config.toml
d_model = 96
n_kv_head = 3
head_dim = 32
d_mlp = 256
activation = "swiglu"
norm_place = "pre"
norm_eps = 1e-05
rope_base = 10000.0
optimizer = "soap_variant"
weight_decay = 0.1
decay_fraction = 0.887
decay_shape = "linear"
Each number is 128 + 32 x the weight over its row's rms, rounded and kept within 0 to 255. Layers, rows and columns count from 0. Numbers have three digits each. The size before them is the row's rms in percent of the matrix's.

# gate: layer 2 MLP gate, 256x96, rms 0.153, rows 32-77, columns 0-95
# up: layer 2 MLP up, 256x96, rms 0.151, rows 32-77, columns 0-95
# down: layer 2 MLP down (transposed), 256x96, rms 0.144, rows 32-77, columns 0-95
gate32 105:068173099181127151134176110157160163180146129165162087128125114176140109176180170137103125142175092145139084081145129145144124115175129133137114086113195233143165120158138140158145061110149092129103166154103074126100148071116108110130116153182154118143102155109166139128074107108167124116
up32 099:205066105127167126152085130102087156084144120143118118112154098100125073120061072164132125153153166095147177066140087101107140117094132119103069167110153149131077167122143130124150154170160171089117117130133133119133108192106148154088139089118164138084084067183113178139194140112121149139
down32 092:055192137119096122124232091162144133144135151159139084150083155203137137137185136095121111119132127114143067101128137187128127121158097100115144138125167195157146153115131139178128073111144128143149127160130131100101185055157104093136084166123084121096130137086141116143082157097146089091
gate33 090:094160098154107128128149163161114132125123107140145101110134076078140101169167116154126114155162144045168120134123091126107130168178161169185101116106149141199058122064105123114161133139188155106136141158145151194115130176164127193124131108161092179130140074105129149104082150202102132133
up33 093:133141144197091103104106081161149115108107143158085122170125146102120116159153104150103155175146160132075120098128182192106124184140128155094196134105092029076183126112180131142147125102106114128108169123146137139144114075112175162113053110155141179095133160113120170153123149090133084149
down33 099:140179122175136159134179118088084145122151153215142135122131170128176144135116056109155129171140147070125095135124113141172163129142121083140099101149132100155147079097142151140158057168085100099145106188101113045152141101110110157157121135115151117150094139143172112087088111131217128089
gate34 099:085132138083118149140169096092167105115052143104112129100117192070117106130112127184118155133099124127114125136052117084144122104132139104124101142166033109116121127164118126146143157170149054144122139085097115134148123095112180173124092133119126199141140155036122163104183129114082101149
up34 094:127138080208162115043117154135139094146165086122119144138174156141119109197110089117139145112156193164144118064224106157129148148101112129105125115067144111156137139098132137142166130081106144122140158114126145122154053145123122119149092147130107092127085061172133111175102192093124129110
down34 097:074169152117125170138134136110175114113138134067080094122147134078141136136132144195068131111152146104047098164077101108128166108121165081114122151114069133131181147152075154119116119100119082138150137070121108144104127073106163175095096152111125138165135141070125166091197125078071099140
gate35 105:121112126088145068170133173185097100105080162150146124083174117142164154079158161106129136092178142111124155116140122118169138091136091168128051140142083123084127059133169093120114091195169143105131202122133115152093098124150126129142113162179142172117169189122117139074143122187122150166
up35 099:185153146103066118090113122120198122086167128152116093162169105090122123092135163137170082102133116111089186150126147121179111106134078182172133070111074160170104156141151123122157107147106195102143140165119113118146144054129131137200073108132147118154138174091081137107091139164121143176
down35 109:116107172140078186095106111134125132134129093147049115098142175134079143123103078116111150136037165193149116134126140122106177152105123108129081094126165172095119128128076112162170097086154140178168098124137141085107142069068106092169119150078098078155135117129117161103144135095170124078
gate36 088:138146152123139135168106115138096130118142109106122112108125088074129139133153032090145106125172103139094178161128126155153179133167179227100169191117105102055077126130191138109122072104144129104092133194089171146110173105121134120133137158141103104157185161118099088137137126135087103137
up36 095:134120131118122137136164116075131117122182132124134146177158154126137123125166170083131114117068098067099142140123078142157087143118147072113217182142114181116149127124099100088141112092115123171102123211158172144142117190155088145126169142030138152153153182131105135159112089164126133166
down36 081:150097137143110116085143125163111121067078153159127090113164108112130139125158136143045099129080213137148059123154160168133123116135120154130098057109145149141128149088184136182131102158144085107123174082124171111116078120088137178097085089176161107096155065143145124102076157138105105120
gate37 108:157128184065168109101156119177079096162097145172112131106170114093155129125098142106116186172116083161137123116146134180127123133175068117152128142138147189124098113154179129093058095122183158118090099168218114165144091139141149185172177131140146091150157168107115133093122109118108130095
up37 114:092129103103154117123156117131145125109118167058141170116139156114118108108073124094085113045182136157074191168162153048129124145085158165134075103162122113114076118101123104157095148152102096113162164105135099109087089127131108082135145094101125085165136186088198177126106121134146173140
down37 092:168139168094138129117192140108080144163045159198168051161124143118100121152153136123144118166115113088118110140110129226154134082161063092143125159100149151159101127173157150128105117115152086137146132175113160055141129125160131172174103090100111111074109101138122119186131145112112128120
gate38 090:165062120119171113105140131130164143146147125093088139149177045135166166128146170143123173154133121147106100168131174121176121088147108157029111072103170133097129095092171102159173092134147123182172147098113144138124117128144175092136121155145109091153123110152069077057169121115101160127
up38 093:098122152147115108096083157167163169080102139179103212129145170143121100120132137106109155157110109198145128131110149177108112193115116134152123111166141206056125089109154147122113104119129162103098063147123089112175127165100176143129116115083129083099153142064184178126113085131088107155
down38 102:172145035171145150122097133109145153126161187172073099132147082200180191156139137101098127153123097141134151117097163150123108138197130186083127121161082139115145108127088132181071099168107173111102148144191098127144134159114132093146170148111144071120101111154097098112156118091131099134
gate39 100:143154102142113172111075095126138179105150161193077131128098146095090120114149164086092086118102121117075125093114200140208121204175132123159188105142092156163148062159135098114154144121142141125131123148144136154143135192100133129107134084115118177098180089156149100172127090073151125148
up39 098:123137158096099098135191173178181100137106086123089096106096163116117099133081120124153064098168099179209152110138113151088131136056126082112106150087194134166141145091085127187175106121110127127162137095087139093130129117156152116112085137151160118188153162091170125127157168141109162104
down39 099:124100093174157142144111144026141126108199102191148133092097103150131139137115107079149082153147158119195172060150118134044163133136105131122117082130128099137210153179069121157157111145134132160087131128158149158120095129128134176143193093140138165107144132109157111165110139111116131146
gate40 085:115116128072111120152138105128162168136114090150180162079188134163027111131172108126122168145082105149115109068156163160104093142177114134100143102136081184148138160174107164124139126114141106079130068169151101068113153096102151130119101094223157129123095120129095089095108136116121110156
up40 098:171171095109121118091130174121120111124162128151083141129101153120186124120108157097133091094135121113142142106196211134082129147120064138152138137054117106135111097105119069148181101076113160159168150143118143098116062121181085129179128155108089145124127106114101229136081164160110115124
down40 088:137139112140139151151138146124095152108119169053159087125202112141148124144142119164121139161130141200162092139131051161099068109175119135097114172154136110163191176119107151108086144152151113103104133056103103162125202157132151139074151093157160125168151136151100044133138077118148128116
gate41 094:159186155143060096131109113135066184146151170213094159174127162149078085119155136144146084136107137074125138094136136118164170171128166115152129216155093212147129160124160109101089124143124125143135174145156183135153152153119105159179135105115142127162147117101144170140142124104113176154
up41 098:150066151082126158186102113174044136081128132140129112121179177180096064116134129143141115135156090102127144073111154110126153149091097102199148141132203178109108107140118131163138082133079098118166144093169155132147176110082155147135109145117092061119115101100142101121159106080154150162
down41 090:119102135165129122122105123135180093086105169081133121079083100101107175131084120108094128149103140207118102204107179137137111106163104119105128139074153107146075109131143116136130190180236128138124142083115061162078105136138143150118068134131106098136154142140119113140081182157133138086
gate42 103:162087147128138179159129071144200127104179141163067208126160128106055072162136103127151122105143109107140158110123103094134078121126084128137157117128086143082104119085152171058144176139104158113166122148093144099126125140172120142109100122174145119129144149119054130094134147200067129124
up42 092:129173126175136141137076118128120136118125160115127147129122161228103135092097174151186174091121147121176139130156168036177145107131150113137096119129185123137085160171108083125132098135111123137105135089134078104105127067116092150192127092106141107072091159082105115142161143118163200097
down42 102:116135136079020084126138140077117165098094113113156086099099100162143161139156147095103106130085128115189176183082083182128140135192082158151145138101116147131177124162160088149109123117112132186157124162111119141151146199125130087160094127162145140119142107141170157143160139129190182142
gate43 105:100086126134105111109125106106083131158110121088100165159124141157164160158161081126144171171104135162091121106100098186105228109098147098087165122088145163127107118119130177100138138137121113154106171037149152079067081127148136145160189133131116110111141170181147142083119105096162130060
up43 101:137061125163181165074103138110096123084110147128100149180146142145147143101061148142069186154104141148070128126172111149100145069076143079098139115095140102185132100123175084099142123125098076158102183173106183101100129139177124117115184138112132109125111150158173086102085096094141146125
down43 101:153147152111197115141134130060085085110146146047079122132124180157153156116098091103131141128146185108147116103105086130169136086065171099096089162074097118078104134074137141144177069118109123138149106155091094119166113110155130152134087093193172104069121103123088160124114106138166108128
gate44 112:133104087169101133159109107144057088149147085101137164105137137131106131126084160169160133172120131173177133073160152121092151141123155167145099151108130077131097167165071082090123138177153148156127126079174183182103089168145111173167090112154086124119127091112083169172138104070116089179
up44 108:099163115145142081133129147102151129164132179116116150138035134118116149111040123105095165159132118153117104078164135156150151225145098142136139117148144101121105148080085157186092166106145111162094183088169172077119134130129113088097100103126108202128166068130144117137127108128088145084
down44 111:069094149130126143123144152109136098139135111134153125152153198168154221112121078069175121150136177118087084103140195144167153179108136165113130100130136207109136086161196147136138199152127088137141144193154170139108091144139140065156107135143155145115133128128147136093103122079140142161
gate45 091:123137121093151114104135087134153173125085107162108179136176100110180154109098130099110154130058101112079143135128119169146118089075128087103115151158153061081096137121185109122176090103102080207106129169210133164084140116128117152158197132126127117102102132154097099149169162118173112092
up45 090:115098136131145106126140097172112156148037085183169136111117194118096150126122140141133135130078063152158123152064134128119137071112138148110132131139120073086164155139188128095134146071093146076159092204181143098140093128134168131085109120151120147090076124105082112141150184083139140168
down45 100:139106155131107113136160095120088131101181118149149100153131099107108125130117131127174107133146122120161067079117153081177152162155116133119128104096125129132096080143099094120081200106120148060124117116014160096233112151157149152094057133134155147135169147090131137109070145168121150139
gate46 100:162180159130095108137074208205130132154119158143144131141129143126122161086172168152120171175126120126099130096156193159151113073090180122188092047105146144147133128142168066144179112124112152165104131118087127175110121116134093150179133175084148143103169151151120090137175109126158149144
up46 104:093178107195085146161131098100106059142143167095145122160152119108062124177159066107120065116123157110092088111189117103127111105139136102081165114057156120151091137165124168164133157092129170097118169136138124169093110120132111096136145092097146146159173131190149172136112114119075080169
down46 100:195047083087126105154143217098147105112113089130119084128138125147079115148106146088090138212131117124140121084080109141149142129128113140170111116151178092116170153116091110107168165166104138121141117214100070123170147107153133115096184089127119138133085148133107191116135142171113151149
gate47 104:086078160128125138064086126165120101118105101146144104200119074122128159177165124135079150138168164151147103132178144155154091086145157109100142136154103155102099103099141119113198103156115171111112111090178109179120104177047139170138143141138086071204079125156128157110120126141139074118
up47 094:117076112075115180130123136128132112096133150165132144063140098130157078128103167155076138131156139134108105164102175113132134184065141187133151140141075083181134135175168182127065169054090052107129100105140117126137168120107113140106144145153143051126149139111129133096150115111156059148
down47 102:171092063138152158134199106120098168112119157078164157094149151130121084072150126158125162097105122096171150130173071157186120138124095102113129130044149082124139175160089142135122143087095105171122119144132148088193109146080156146069094128090133190124115084132153092138167136141155136088
gate48 103:137137081144053078150133186060135139145162094148113167068108112140072052119113069168138140146201106169151103117143159128069153102126180128157112127108102171122133178102157134105161098114139088116105167109157167092098148147161121106098102171150093109182168110135177122116154131137089132136
up48 110:138165107145183107173097106187170164156099164161142182119177167086168150129157125128150128146115115127122136148185159127161112102097085158109113114196123085118182108143109160113108141137185118134155083145141084106142153166086130133195096090092137078037100103111079121129076170142110108114
down48 105:107107101092183191143105162204126144183116058055124097115155199170102136084149144124161113099113175109127101151107103147140165087114146087197099091136121187092195148075088139148101118154115133134111167099094091133121110149160161155126189114134103110119133129112146122071126138126142144133
gate49 092:139091149166157167122160089100078130133135127127134139096158138113107060109132095112175068173148122141140178148077151115135018157122130109107134146161091165136137104121112157107152084089158150107127105166119146121164141137183100084117109083150101142139121115109133111137126172128082223222
up49 096:130103157188158170079134117119075094132133177110083073068125120066152094146117098113118082125122158092126153112097136097125135170114078167099174079148095205163185125118164142109140126130134144064130167133142147139147170154153123137135160135153108133163086078185088129142158158137109110213
down49 097:110095116113121090157193165127081157120149074095151168141149098168140121137175157169148110104217154169152166178148118157206123161117143146147135159089144131137117092130131088150161115154145083180103091097118106122156120164102141135102088193153131217155124159133125125121107066144156167090
gate50 097:114166159203164138109071149122117167187122140167113166091098187083134156149163123192104118091134059108118152163118144147115120154107128160084127126121115105154178109147155142116133080127126091105089074136090105128111111102143142145103045165132134187094192109121150139135096155088063082105
up50 097:144095124081111120089184113150138113093120108082139162092177151157089163147079088091126116165133158160149158115141092131067138091114175081079076137155126106122129130150146088135157099102166114111129176113219146076105173126084168067050121134109149099122079162115114141171138134115078149131
down50 100:145189098170167093120086197137142169177140134157164155122124113089144093173141133181092107068103116164100225137070168120154133143108126141071122100163109134100156074119168099115129088119115118113137125110124147094201084166098111104124158194131159145092177143149128140118114119103099136082
gate51 101:063108124103157168176160120158158159154098073113161132092137100165143141138134089175139160085086105100169145151098090092129102081190107136109105082139123145082142130156105152139101118106173138073138068172122129194108168144075127178194125124153168127154075083137089094086107102116104158125
up51 105:142115151108128124094067147145113155066077139112162161145108157119141110134122151141143137131122095142132209114146134105124137068079116092188159107075188136099129119094148133160081130115127164137133114036080119133172083144162172150184158195081110100114120102122179086145183112110124115071
down51 094:178113135132113141130116084106098100166141055077100115157144100154141109153103156121068145119087166100205098088052139111167126126095084127091093174121094140139147119156059155122143129142188143140152098137152153116105128108067121083138084079161184103134149111150089188128110122153110174080
gate52 105:095081103111189156139128161104121119168103195120110147124177119142113158113159146059106097122101149124138144118170122181158110094144164138118142142129144119057083069050156146094110145100139184154132114187117144119159071168110091169167147183105098090184169154117099113095094122174108106116
up52 093:128115140070147187119119072152107102175164115167098100090108116120071172102119115135134087140154176135127101079145150115109074156099114124184084090049133151139143160084091155086167183158077142120094132159148119133167145161156108102139095076069114167105135146092157189174129136112102099100
down52 095:150162160128085104108087134138100110112141119120161079184082109095164086168181128159111159149124110100133173107152108095059153149098108145129164148135055116103145118220123113176121073130161094136142114103185118119110137037156136103147104097181145141129121121172121089165154164095165111171
gate53 100:154154189110165174119141106163072111066148183175075146190168192094123076122134176113122141094116113133089173149150154182158115142139084142158084165139134140150172078137159081121187108121118128126098132115122122183140159115109136195149155075124156120170151120124164168138108158134121141186
up53 101:048151083146146135117151162149032175106091107146176122081109200108146075124130122123148075162107134127184168113103149123129134121147177105105096127212129074158139148108168118132103150147136114136156140098136069118167168137068109106122104139160136118098120045177138116116140166140127138116
down53 101:184091193096082124127149177080172060115115165089133126116157108156080093163084106155130161132115138092173140153115057113126097055113151110080183129088074094131170084083162080077123111123127139159193126089135149125145161137136129096132144139165120069176165122115124117130124118116141141115
gate54 088:137067140157130154063183087115200096118116144101145200134207110146153146173078125123090113144121128092085158114144168149121095151145133067186121184097120107120108066111119122146128111152134112147097170149128141128097187126129141128104097202168149079101091132095139110120118100067090107119
up54 100:103121118116103182136149108113085152106110099069085136149152195177116150149134112119158166211104040134150088153138130129090108166138139083174183099077155122134138138183107129133085098136121053115144050115075149098094098173132105119137122149110162130093091115111173150131144132135075114137
down54 104:083162114058118097112120188099113149132109123115091108101124173190165128116170175120174159170125121093134103112066133123135099136133160093091151065190143083132157104124099136178137099109111122119138140078106094063202132182129170127071125089116130138126115108147109155150100194109079116081
gate55 108:121114192146126154112161147130197154115096140171107107114130166085166076146192081156059157112177122092124127096145145158063103114136151188139154137070078196106105131095108153070120145125126145138129117144117121186138094169110131089129127117164075122112159081111191156167167097145124107158
up55 100:167163168090115086147152180109166155132138104137137125091092161124099115167181118145128183102145157116117143102149091154091159108136152182142113140106113170109117127076107147086135143114176131123212104126228137111159064128131197080164124163121129115103140125081137102135221112127113174124
down55 096:169123127135145088156229139177058146156100137138128079128130142191090119154143160113125089145134116141079134088088132186123114146189161130128122177173153071162096140164163153177135130185085157077144133148092179115108178146145095109130109115082164117121116151142117140115049146140116142155
gate56 094:132055114144090162129099160118150163161097088126098151064141113126142141175135082139085132134199163169083106097145107131150133160105123155113179073127153142151142121157144178171146142160157156160149116055061045104150152165126108109151111187136094111116131082148080138099100113173116101157
up56 094:145122133164116139137140133129130128134107152087132147152102178160105064121113064122096126144109121140103192123146107191126138117076162092085169162095075141117187168134200069176162116111088139122116115118210093057101122098079153090043143121128089132102123167137137151141173123132119123129
down56 101:170216069139141159116110135186123118137117041101135109155129168139074099109112132120128151167078149155137178173166142154116085152046131153118117183142130120131136138061116200106131131140135136120094111132099082152135116173170082142113160083145094150110179118177111140111173122156131162149
gate57 099:107065099149121121132137174145100097133129133146085119104119104152194119171129108103135101144196129100141114100124102131113135137125191132146199105117128149145100139090181076109149114070141117105109133130090163082144110115139059123205194201109098121185182118173125089085123154161075137142
up57 102:150092116170121135178160125097113085186167083129107131103103123130176105097159167100083140171136130118162085197195089100194157164092101115119122145132131122100104099099098100105117118070106152070124091145120112114090111097198123108108139177117120128185117132148073106159105100203099137089
down57 103:087152100128185092121172180097120101097160081122100118173101143165134128181112106096121084112182146078126111145096106113150151144142141118118172191123139189156179174104161109128141113133062135148101148115083155105120131115185099124064091109154178190129148143158154045162158100145096146109
gate58 102:147144098134156191102135137146093171115148072102189080111129168182112147166152136107086160181171171089132095132168139125122120103100145123100097113083173158073139152110174074113158152134125195094101112124185105068097122123083130130151180119137097150126138121132160160109076154099186075087
up58 101:113076171112114145105126086154163092155097165082116159091103106055112085127078083146116118095101147139138160145128150130119063076096139108101125132174108098120190120123147137069123105174117162103139172192164085062126160134138112097160118102129136155189181120083112186156124103174118155087
down58 101:208146119139112152137132141176070184134160061098140064170146108184127091182148149156130131180131145078097108122174151137122169133048074147126143165196105156081168105066140146150093121149088151080160098119144144149172164139149106106126120141110123133108136122167176113150138142095108125116
gate59 097:135083165131164142062109137180090056102130147133097179103129181134105119155133130069110074125131084135070141150098164093123046164116113134177144105098135120149130114122125148111075075101167138176112130171094193159185099073168150102139112115109088119169186081111142136120145124123122117134
up59 102:137138164126156164104068157208108128120117112138101173124101132150157146140232115109156086142154113158147158101150134076102043154061174085136086166122114133147129132134159143122155151111151152143191131137102150138148141196105119151164139097100136074135164073076151139158171110130112155093
down59 104:173111137170143150133126132125101196125131098040105063128172073102127090170087097141087141136131113144098153108167137138121118120072167160094142171143099149122047147128178159137089162106143095099116134088151167153124186108180075078156079173108119153119146123102140101143091120161075150132
gate60 090:098125136105117086091131121143124121079192109142067142163103094145171172085104101163134121108116179118088175115156139116152092197094183076093104159149158125181146083100127143127103070120131159106063160161132130091126106147078125139077117100113137154110073101148144078186168080095110147092
up60 104:130159141120150173088183097120092200138087098126135130147109162123120147105066174173080155106089148081146140125096138106154104103186112131097119135140149152126091161139102123192106070166168137075068120125100138152119150117109106145153114134062141161102063084155073109112175202166121142117
down60 103:097183072118114139136143076154080129113085176214216150136109170178099159115120098092073073096141124180098121114104116184164158135116119180147121116134133122115148140157109128172090109163115144138123097122108147175138143127101125106181089138073138086121145080145104155151128202166133154107
gate61 092:105143072138123130076147161102089138133117142128097199123115169163185077122067167135152099129069113119149165063137082111123126121134152146160145175151120139127143149081142094130156186169106201146102111167156102106180127131192133107095172159121099125142086102183158119207146154098127131154
up61 087:122138127096108117068085070163102120089167116089096175133079089100143146075088091214076118178109115134144128121162170134179099118088082079117187123174149127153158129159170099164143102151088113130141086127119076098142130126119060136173103139132139138125095138118068164179128133133145131080
down61 095:129165108098142143169158173108087084178047113113123121128098162165101105113148136114151094162087067061145126108218078147101119148164129141163135178156137130114145102085187104104114125143118130145087134087122104104141139136130141122113187135115101159149122155144172072198174194159158142152
gate62 099:136132146135098098112114102123188068092114144153082133106128120111146115134148112129095116189138112074086176140129199121080072134094056113129112138134131109115156066121132154161173104101139186164147150086126138160103072101102194055145071131180102171109165103099160131149180136139124103108
up62 117:123125122111147134143080164084077128110161151201102091096126177180130083100135146101152122162189080100110130126125191082133165094078154120158096141114120131114115186077102054115132099147141157143143173146127126149092099136116205193162115136100118134148185127101121165157091116143130147199
down62 115:131093105100177126094134162098109189122190100130137166137013115145127103105094064124169109055120154103153137092085127107181159140074143136152135110138172150137114071124052122135134144200136130188110148127120137105140134107117152153115143183118139101136161169119098136130119099079112080139
gate63 097:103212105112147079128151129120140123165126106155134078125100177106091134088137131115136151122129082177130152164051133149111157100138124164069109137157136148116177128160095162135162089134118100083115108136128116124212148179093143146047094132143116141158089087149140045181125196098131147127
up63 091:068091156098117062114103150127127146136104136114129100108133128068120154088174185092149082127110137156130150098079090229167137147151145185118098093157124106116144109123110182111086117093115113097165097115154054178198086172080141159135128121157107144113133170107109127129164186142134151143
down63 095:141129168149155147149184119154131147076158142123075119172142184199131134162122148150078188143153132094108111132207119087149079161127114089153107136071133099140146125100153088125129173149115177167129116116146140035074133101192120132165102104143169098149142146156103144113110122127090051120
gate64 115:128133096118075095100131141140130131141131110137122113120126146126130143088160132197130116129122131084090145171087103129100143107124132109083111137092162153166109163115093139138157059157152112157108188119103145121107115091077172076099091193115062094160058090209086127113109224095136125082
up64 118:069118112144128141142147089129131111135097123139125122202124151129104133120131132145100173113155147092123077126055109163087106130141127159144129121100193113177145119110061099190067116077107171127078118115109098121157116068075094096096183103155152113131061095100149203110117126121166066159
down64 106:163116136161134135118176120103093119101116145116114109123084146069098107190163165062134160142152120152076122134106156181138161108111158148146138128126059151126145107127179120169114091166123092177081100139151129106091099130137138150218072092148137200089141110186106129172105123163209121144
gate65 115:105122173102127165156158065093134077141138157127080083124093109122120120098143118093126150117121130139099020130175151130154118093210149125086163105126176101092134078172176133134144086158205130142104105098112131110133155106074181188118130114147179180147112132138164155113172104139122147105
up65 108:143123155125135086120088112045146071167088117126172179149176173155122108154126152103148072104170078122107102097129129155134124107147107151116161084108158166173103118137181102142115119135091153139136141146087153130121198134189149220163111159131152134074122129194126126099100094073147100085
down65 102:159121167138119145143106077115124104095187187107093135154115100137182108188153097105114193106143184061133127126127124098160156123168119090112162109110166083097096076124161178120136135088145135139124091148165198112143124112125176092122091080114101091130118104068137135073121090083072162078
gate66 095:074117119140083135112160163154161152145140105107102114144102146162112085142129146174134146094200108080102101114125099094120133124124212098142136158064160104189120208153159123103117152093162117095155145123113177122128167124176176130147131200109075062142149102085142141155161138126121198104
up66 104:122079120121136134133080079101138109135109158136071141173169160128158100113164153123170074097091050149123164130099161103121144170099107190093182111145172136052100167116142136082127096141121188187113103138120178112136093162177103115121069117095149107122157114162123135166148172105095181153
down66 100:197094124124119134154133155139139113133115104127160099133183133142104140169135173117092116129066121131183192105138141119244115204089084120115146119123116097145145120124137154082086122125122069093085088092155124133124184119077117157159090154150104126116145100154165168107058131189105149154
gate67 095:154106135107171114129125102137178139097067176128099174086125132175154110131050167142140123155129112125098156077169102150146116202110144118117129171116164171155123056103122190117085071126173163150150158122139106084071101123148095152127051104108138119138127145132099120071144087165169150086
up67 102:075180049152105117144118126122062115146132129110105142087171132097104149129124099077113088132161162051093123149108116131146155067149135158068216152163107153175183163105105186091120121130079083135115113128151126107133135137097069126103180116103112135095114113143095119163156114057114128139
down67 103:140154123161106144153210131134126141186137102105140198132097056171150095096145097166174094175210138108128170144109094169117153097114164185099160162127099112136153115086144110159115144153144131101121186079150079129187137094131148114162095168089114159121130175135112074140120076105151108122
gate68 099:143090079170158168132156123159084119141194121126130121164084158150086099178101116134120097169095145117092114097147190116107144183113139126123118167109127100139173102071152088206111089106181163086082126160146144081137101099161102110186099114141145160151088120103127146100120072076061157124
up68 104:100127150111152124117151085133157125129131145082107131091087121086084135026069120105117140045154171123159172066138130182110119133130133173103101119169120115144131081120146163193125095127097093091073153089123149119104138140120127164096121127152136138155089123056143070099172176181138147096
down68 094:163118097139107126122104135179188095112151125077134067157163136165156049179121078127092132112107154066123128072130178166188130120078052100134141144115135157151181189138130133084092081104127117126116109154135174121110092172180145077131101130182147139152143132145114096138130083095116147099
gate69 098:108103172121135158117124128139104103057187087116116129187166108117116088162133137102126102150167159104076090146159121145171149079104098127095141146129116133113153107118189091104142153126089157123121141183115114168134103148144094209134103087148090130169139113151122209200090172060159077146
up69 105:112117141093199117100148137093084148128083160109123097083082112125171092142114131120099112143147170074149118124146138180178120167150176148125086156122156111120135098111122085079112117160093141128133145179126111121118162108123111127152068051159087179178182057161112222129117142183117121138
down69 098:070127177128101104089120102141184149133110157066170151143162142114163157116130128125121191127083088181161115132140157091148168099149079130108183110116081144137148104123116137159164156064193083132193163135172111187144142076128116094077187124145121091134088103130128144064162150112151122115
gate70 088:116165132128148163100089173175138115074168108182065144121104061143037123105116095128093174120163110122168114139178126109225146131112132102115079122123145139214140133141119091107109130108106090114122140121152130123090118100136089138126168094112132127090177163081156099139182075122136153090
up70 089:141106085118070083116085108104097104093111158115139086129175109148157078183144136103096051155158169103129125131066159064040130158115093102118143182107157137116104115116156172120135109139085161140130148128099115179182120182147172175098061162163114128141107093153140148138108114138159093141
down70 099:160140126153142127128095141118118070103147139198110153095121070137031142132122085104132135137112157072185119180174110129158119155114114058067137145109162131089080136106175136084108147130107124112165127123089180143134112122174165124107116086106155163122119142123140045113098151205156172126
gate71 101:168139095086107189155098131158143129104149072047152154137147108141060073163166103111075158147151129104105109060151106131128131110092117085145124182058130157098047124103123125179116095112079142120156175124095137088148157153150116129128159124121123113119123131100222131136126089106137097095
up71 083:121146135103107162101106108113068111078118127139126091087083151143071123152192073105128144173142147115123122066147160178109132122159148129126125118081142137161135152105125130142105128170095111098136181109121136110212210191101114127095101043133106100124061133098160142135192100132146074118
down71 099:120117086117107090140200149084061126057169186195157073168147152149139167157168111109124134156127096138126125148182103176070102153120146147096087133164141083166167177100129135098088128143142142098135087127166130147127081121113140174132133077139144140107131106156068166083155178169126109146
gate72 091:105084133149174122115053168194095134085202150130112150126171129109126113129151134036159097140158103098112201118099118141106133107116161111179154114111181117104117107103130129094103128097143150118154071149148098138137154142188087147141081095144093085138159143104055122132124190142119122191
up72 088:136052183098140096131090078160124091112081079098143140102168122150113140125101114181130148161108100101141157132112168148138113176127174138103063124127152104117127132142105118214110187093143105104118182052087163166099146122146144107148099147124091159113153150194106165140148107117071064109
down72 094:166142125145172075162106127135165080123143123080100174075109117087132070138169153130107133163142076118188125095037141173091167103101144126141136146128136091122158117136146143120151157146171168093108095149137095184148147082166188179172148122112093101132092110114048152101108169123172103144
gate73 095:085132075092155104155130141101070142066139150130135180093176158142122114117147099111169147138125105125128219175153120157139136129171100120206122155087112129158184157131107170077168149124175059101145106155103101150178129177187074148095146117160114139097152108097148118124151109133162104177
up73 096:165174147125046085082153116150121142114107107156083111120128169092157097138137058201114142115094125132149176119091157193112110154144081123146153097144093148136128163163071143127146168088134128150185113133183127115179164135125146120118130131135139125101206050074157136134097124102077131173
down73 096:158144156107137169138110127125144098137130140054094110174121111111150129117100205124111167130211045118127099086042096094152140143087157159094137114121123120146093077115176143130165099235117120090128112075079123168113135129124123116152121127138115133150083194109154130119126115093141096117
gate74 081:159174117180141162078176133133124119154130157134090168125086076008158170149087125154082155124129167117142145126146110150157118153100105156123116142084101136137158026172151129159103132116111114126091133134152139094074175133170125144118077093106139163066147145123117151124182123073120102107
up74 084:148108152196107189099161123154123079128118089140095160153125043053113151149105150161118130111090147151122111147083117092137101106087143092140110102140054129143120084185178118176107076072105102151113148117096131085110143111177122118099123095101183122116173137116117128139200115076138132173
down74 096:101054117104103180140107140129180112060143163123101103184083156140114141103102144113186134097127159189102132139094154093152112150137136080198120135135176126130124179162119145128109091089102105177114161154055096105083122141145202105099119075144179110167152084154119133162115159150145150099
gate75 085:080166105137132108125107143124160105180108128147108094107126156150154135119140153172171129093179121099133172097207101153152084145109098156099151215106085131123190145157085085081123144080128163100107132079151096155121077135156107123157166131137069059160204085117173102136102131130112120126
up75 086:089175165075113146129139100161189186125100143149188122123112118155166099110110100140182143155126125119165169152142068106130127099151184120148084162137150078108157172169139085133115118103140050112103115135150072144151091080166097148159105101182177089088141186109078092115138099144135164104
down75 093:124121130159120135137144166114085185033140145112108152148145107090090109155112078157105187136105132092128113121112112143142181105115147112119125043132137167160096144091212172188166143101082085191115117131104160122086124155124162064108094145093136129150097131103157174118167151141178122094
gate76 107:128126126092139141197123158108085122073102140140092135107117120127162116152099065132081089111157118147142186117167121165094085161106088166126107174124140098099192085089122128137043124144148109065139165085160132128113127139123128092150098102108092069203105131078190111157076133145095103154
up76 104:112069118067103067079136086157081121127060096147113126131131138139088099138097164106145077150119061089127162158126175193180151103114190128145118111080096113174159103169149146154165098118139171126136123157088105063115146166076143117117153108116109167107146167128118185130175109109134119171
down76 100:091130114144094170167077097102151050105114167106102171096164111156142098142054097132106156133170168157164144096121139086171124175120163112113124109079149114078163098150119144067152124135170123129139124091101085140139060114086208068113169124177129135146162163116164112093100129149119168140
gate77 107:090104139148091096114110094150164157124097120092165130098117152144156125130134101158112145143157143118111113109118151095096110052120117125135120092100154115127067111188124138163155135152162170105130095103091171125107138089025152132120103185218151188095064067128161086139135154097083120077
up77 096:146101150140162109119118112083108103140134091119161108096085088138179136140155117090138105159152124116072144164067065155069114127098093213128169079097159099092140124128134165121130123114115167132093027184108135105189185138140151153101122096125096126108067131129084114124125177135084112159
down77 103:133154170091145109156117123119061135158093142176119110096120088122164152088083118085141165155156145111101082139140083177106112155147150104144112105056104107130097176108204103176139136132080140159083088142138118097142145151136095146132075126063108034160134147185146114197125113138141095154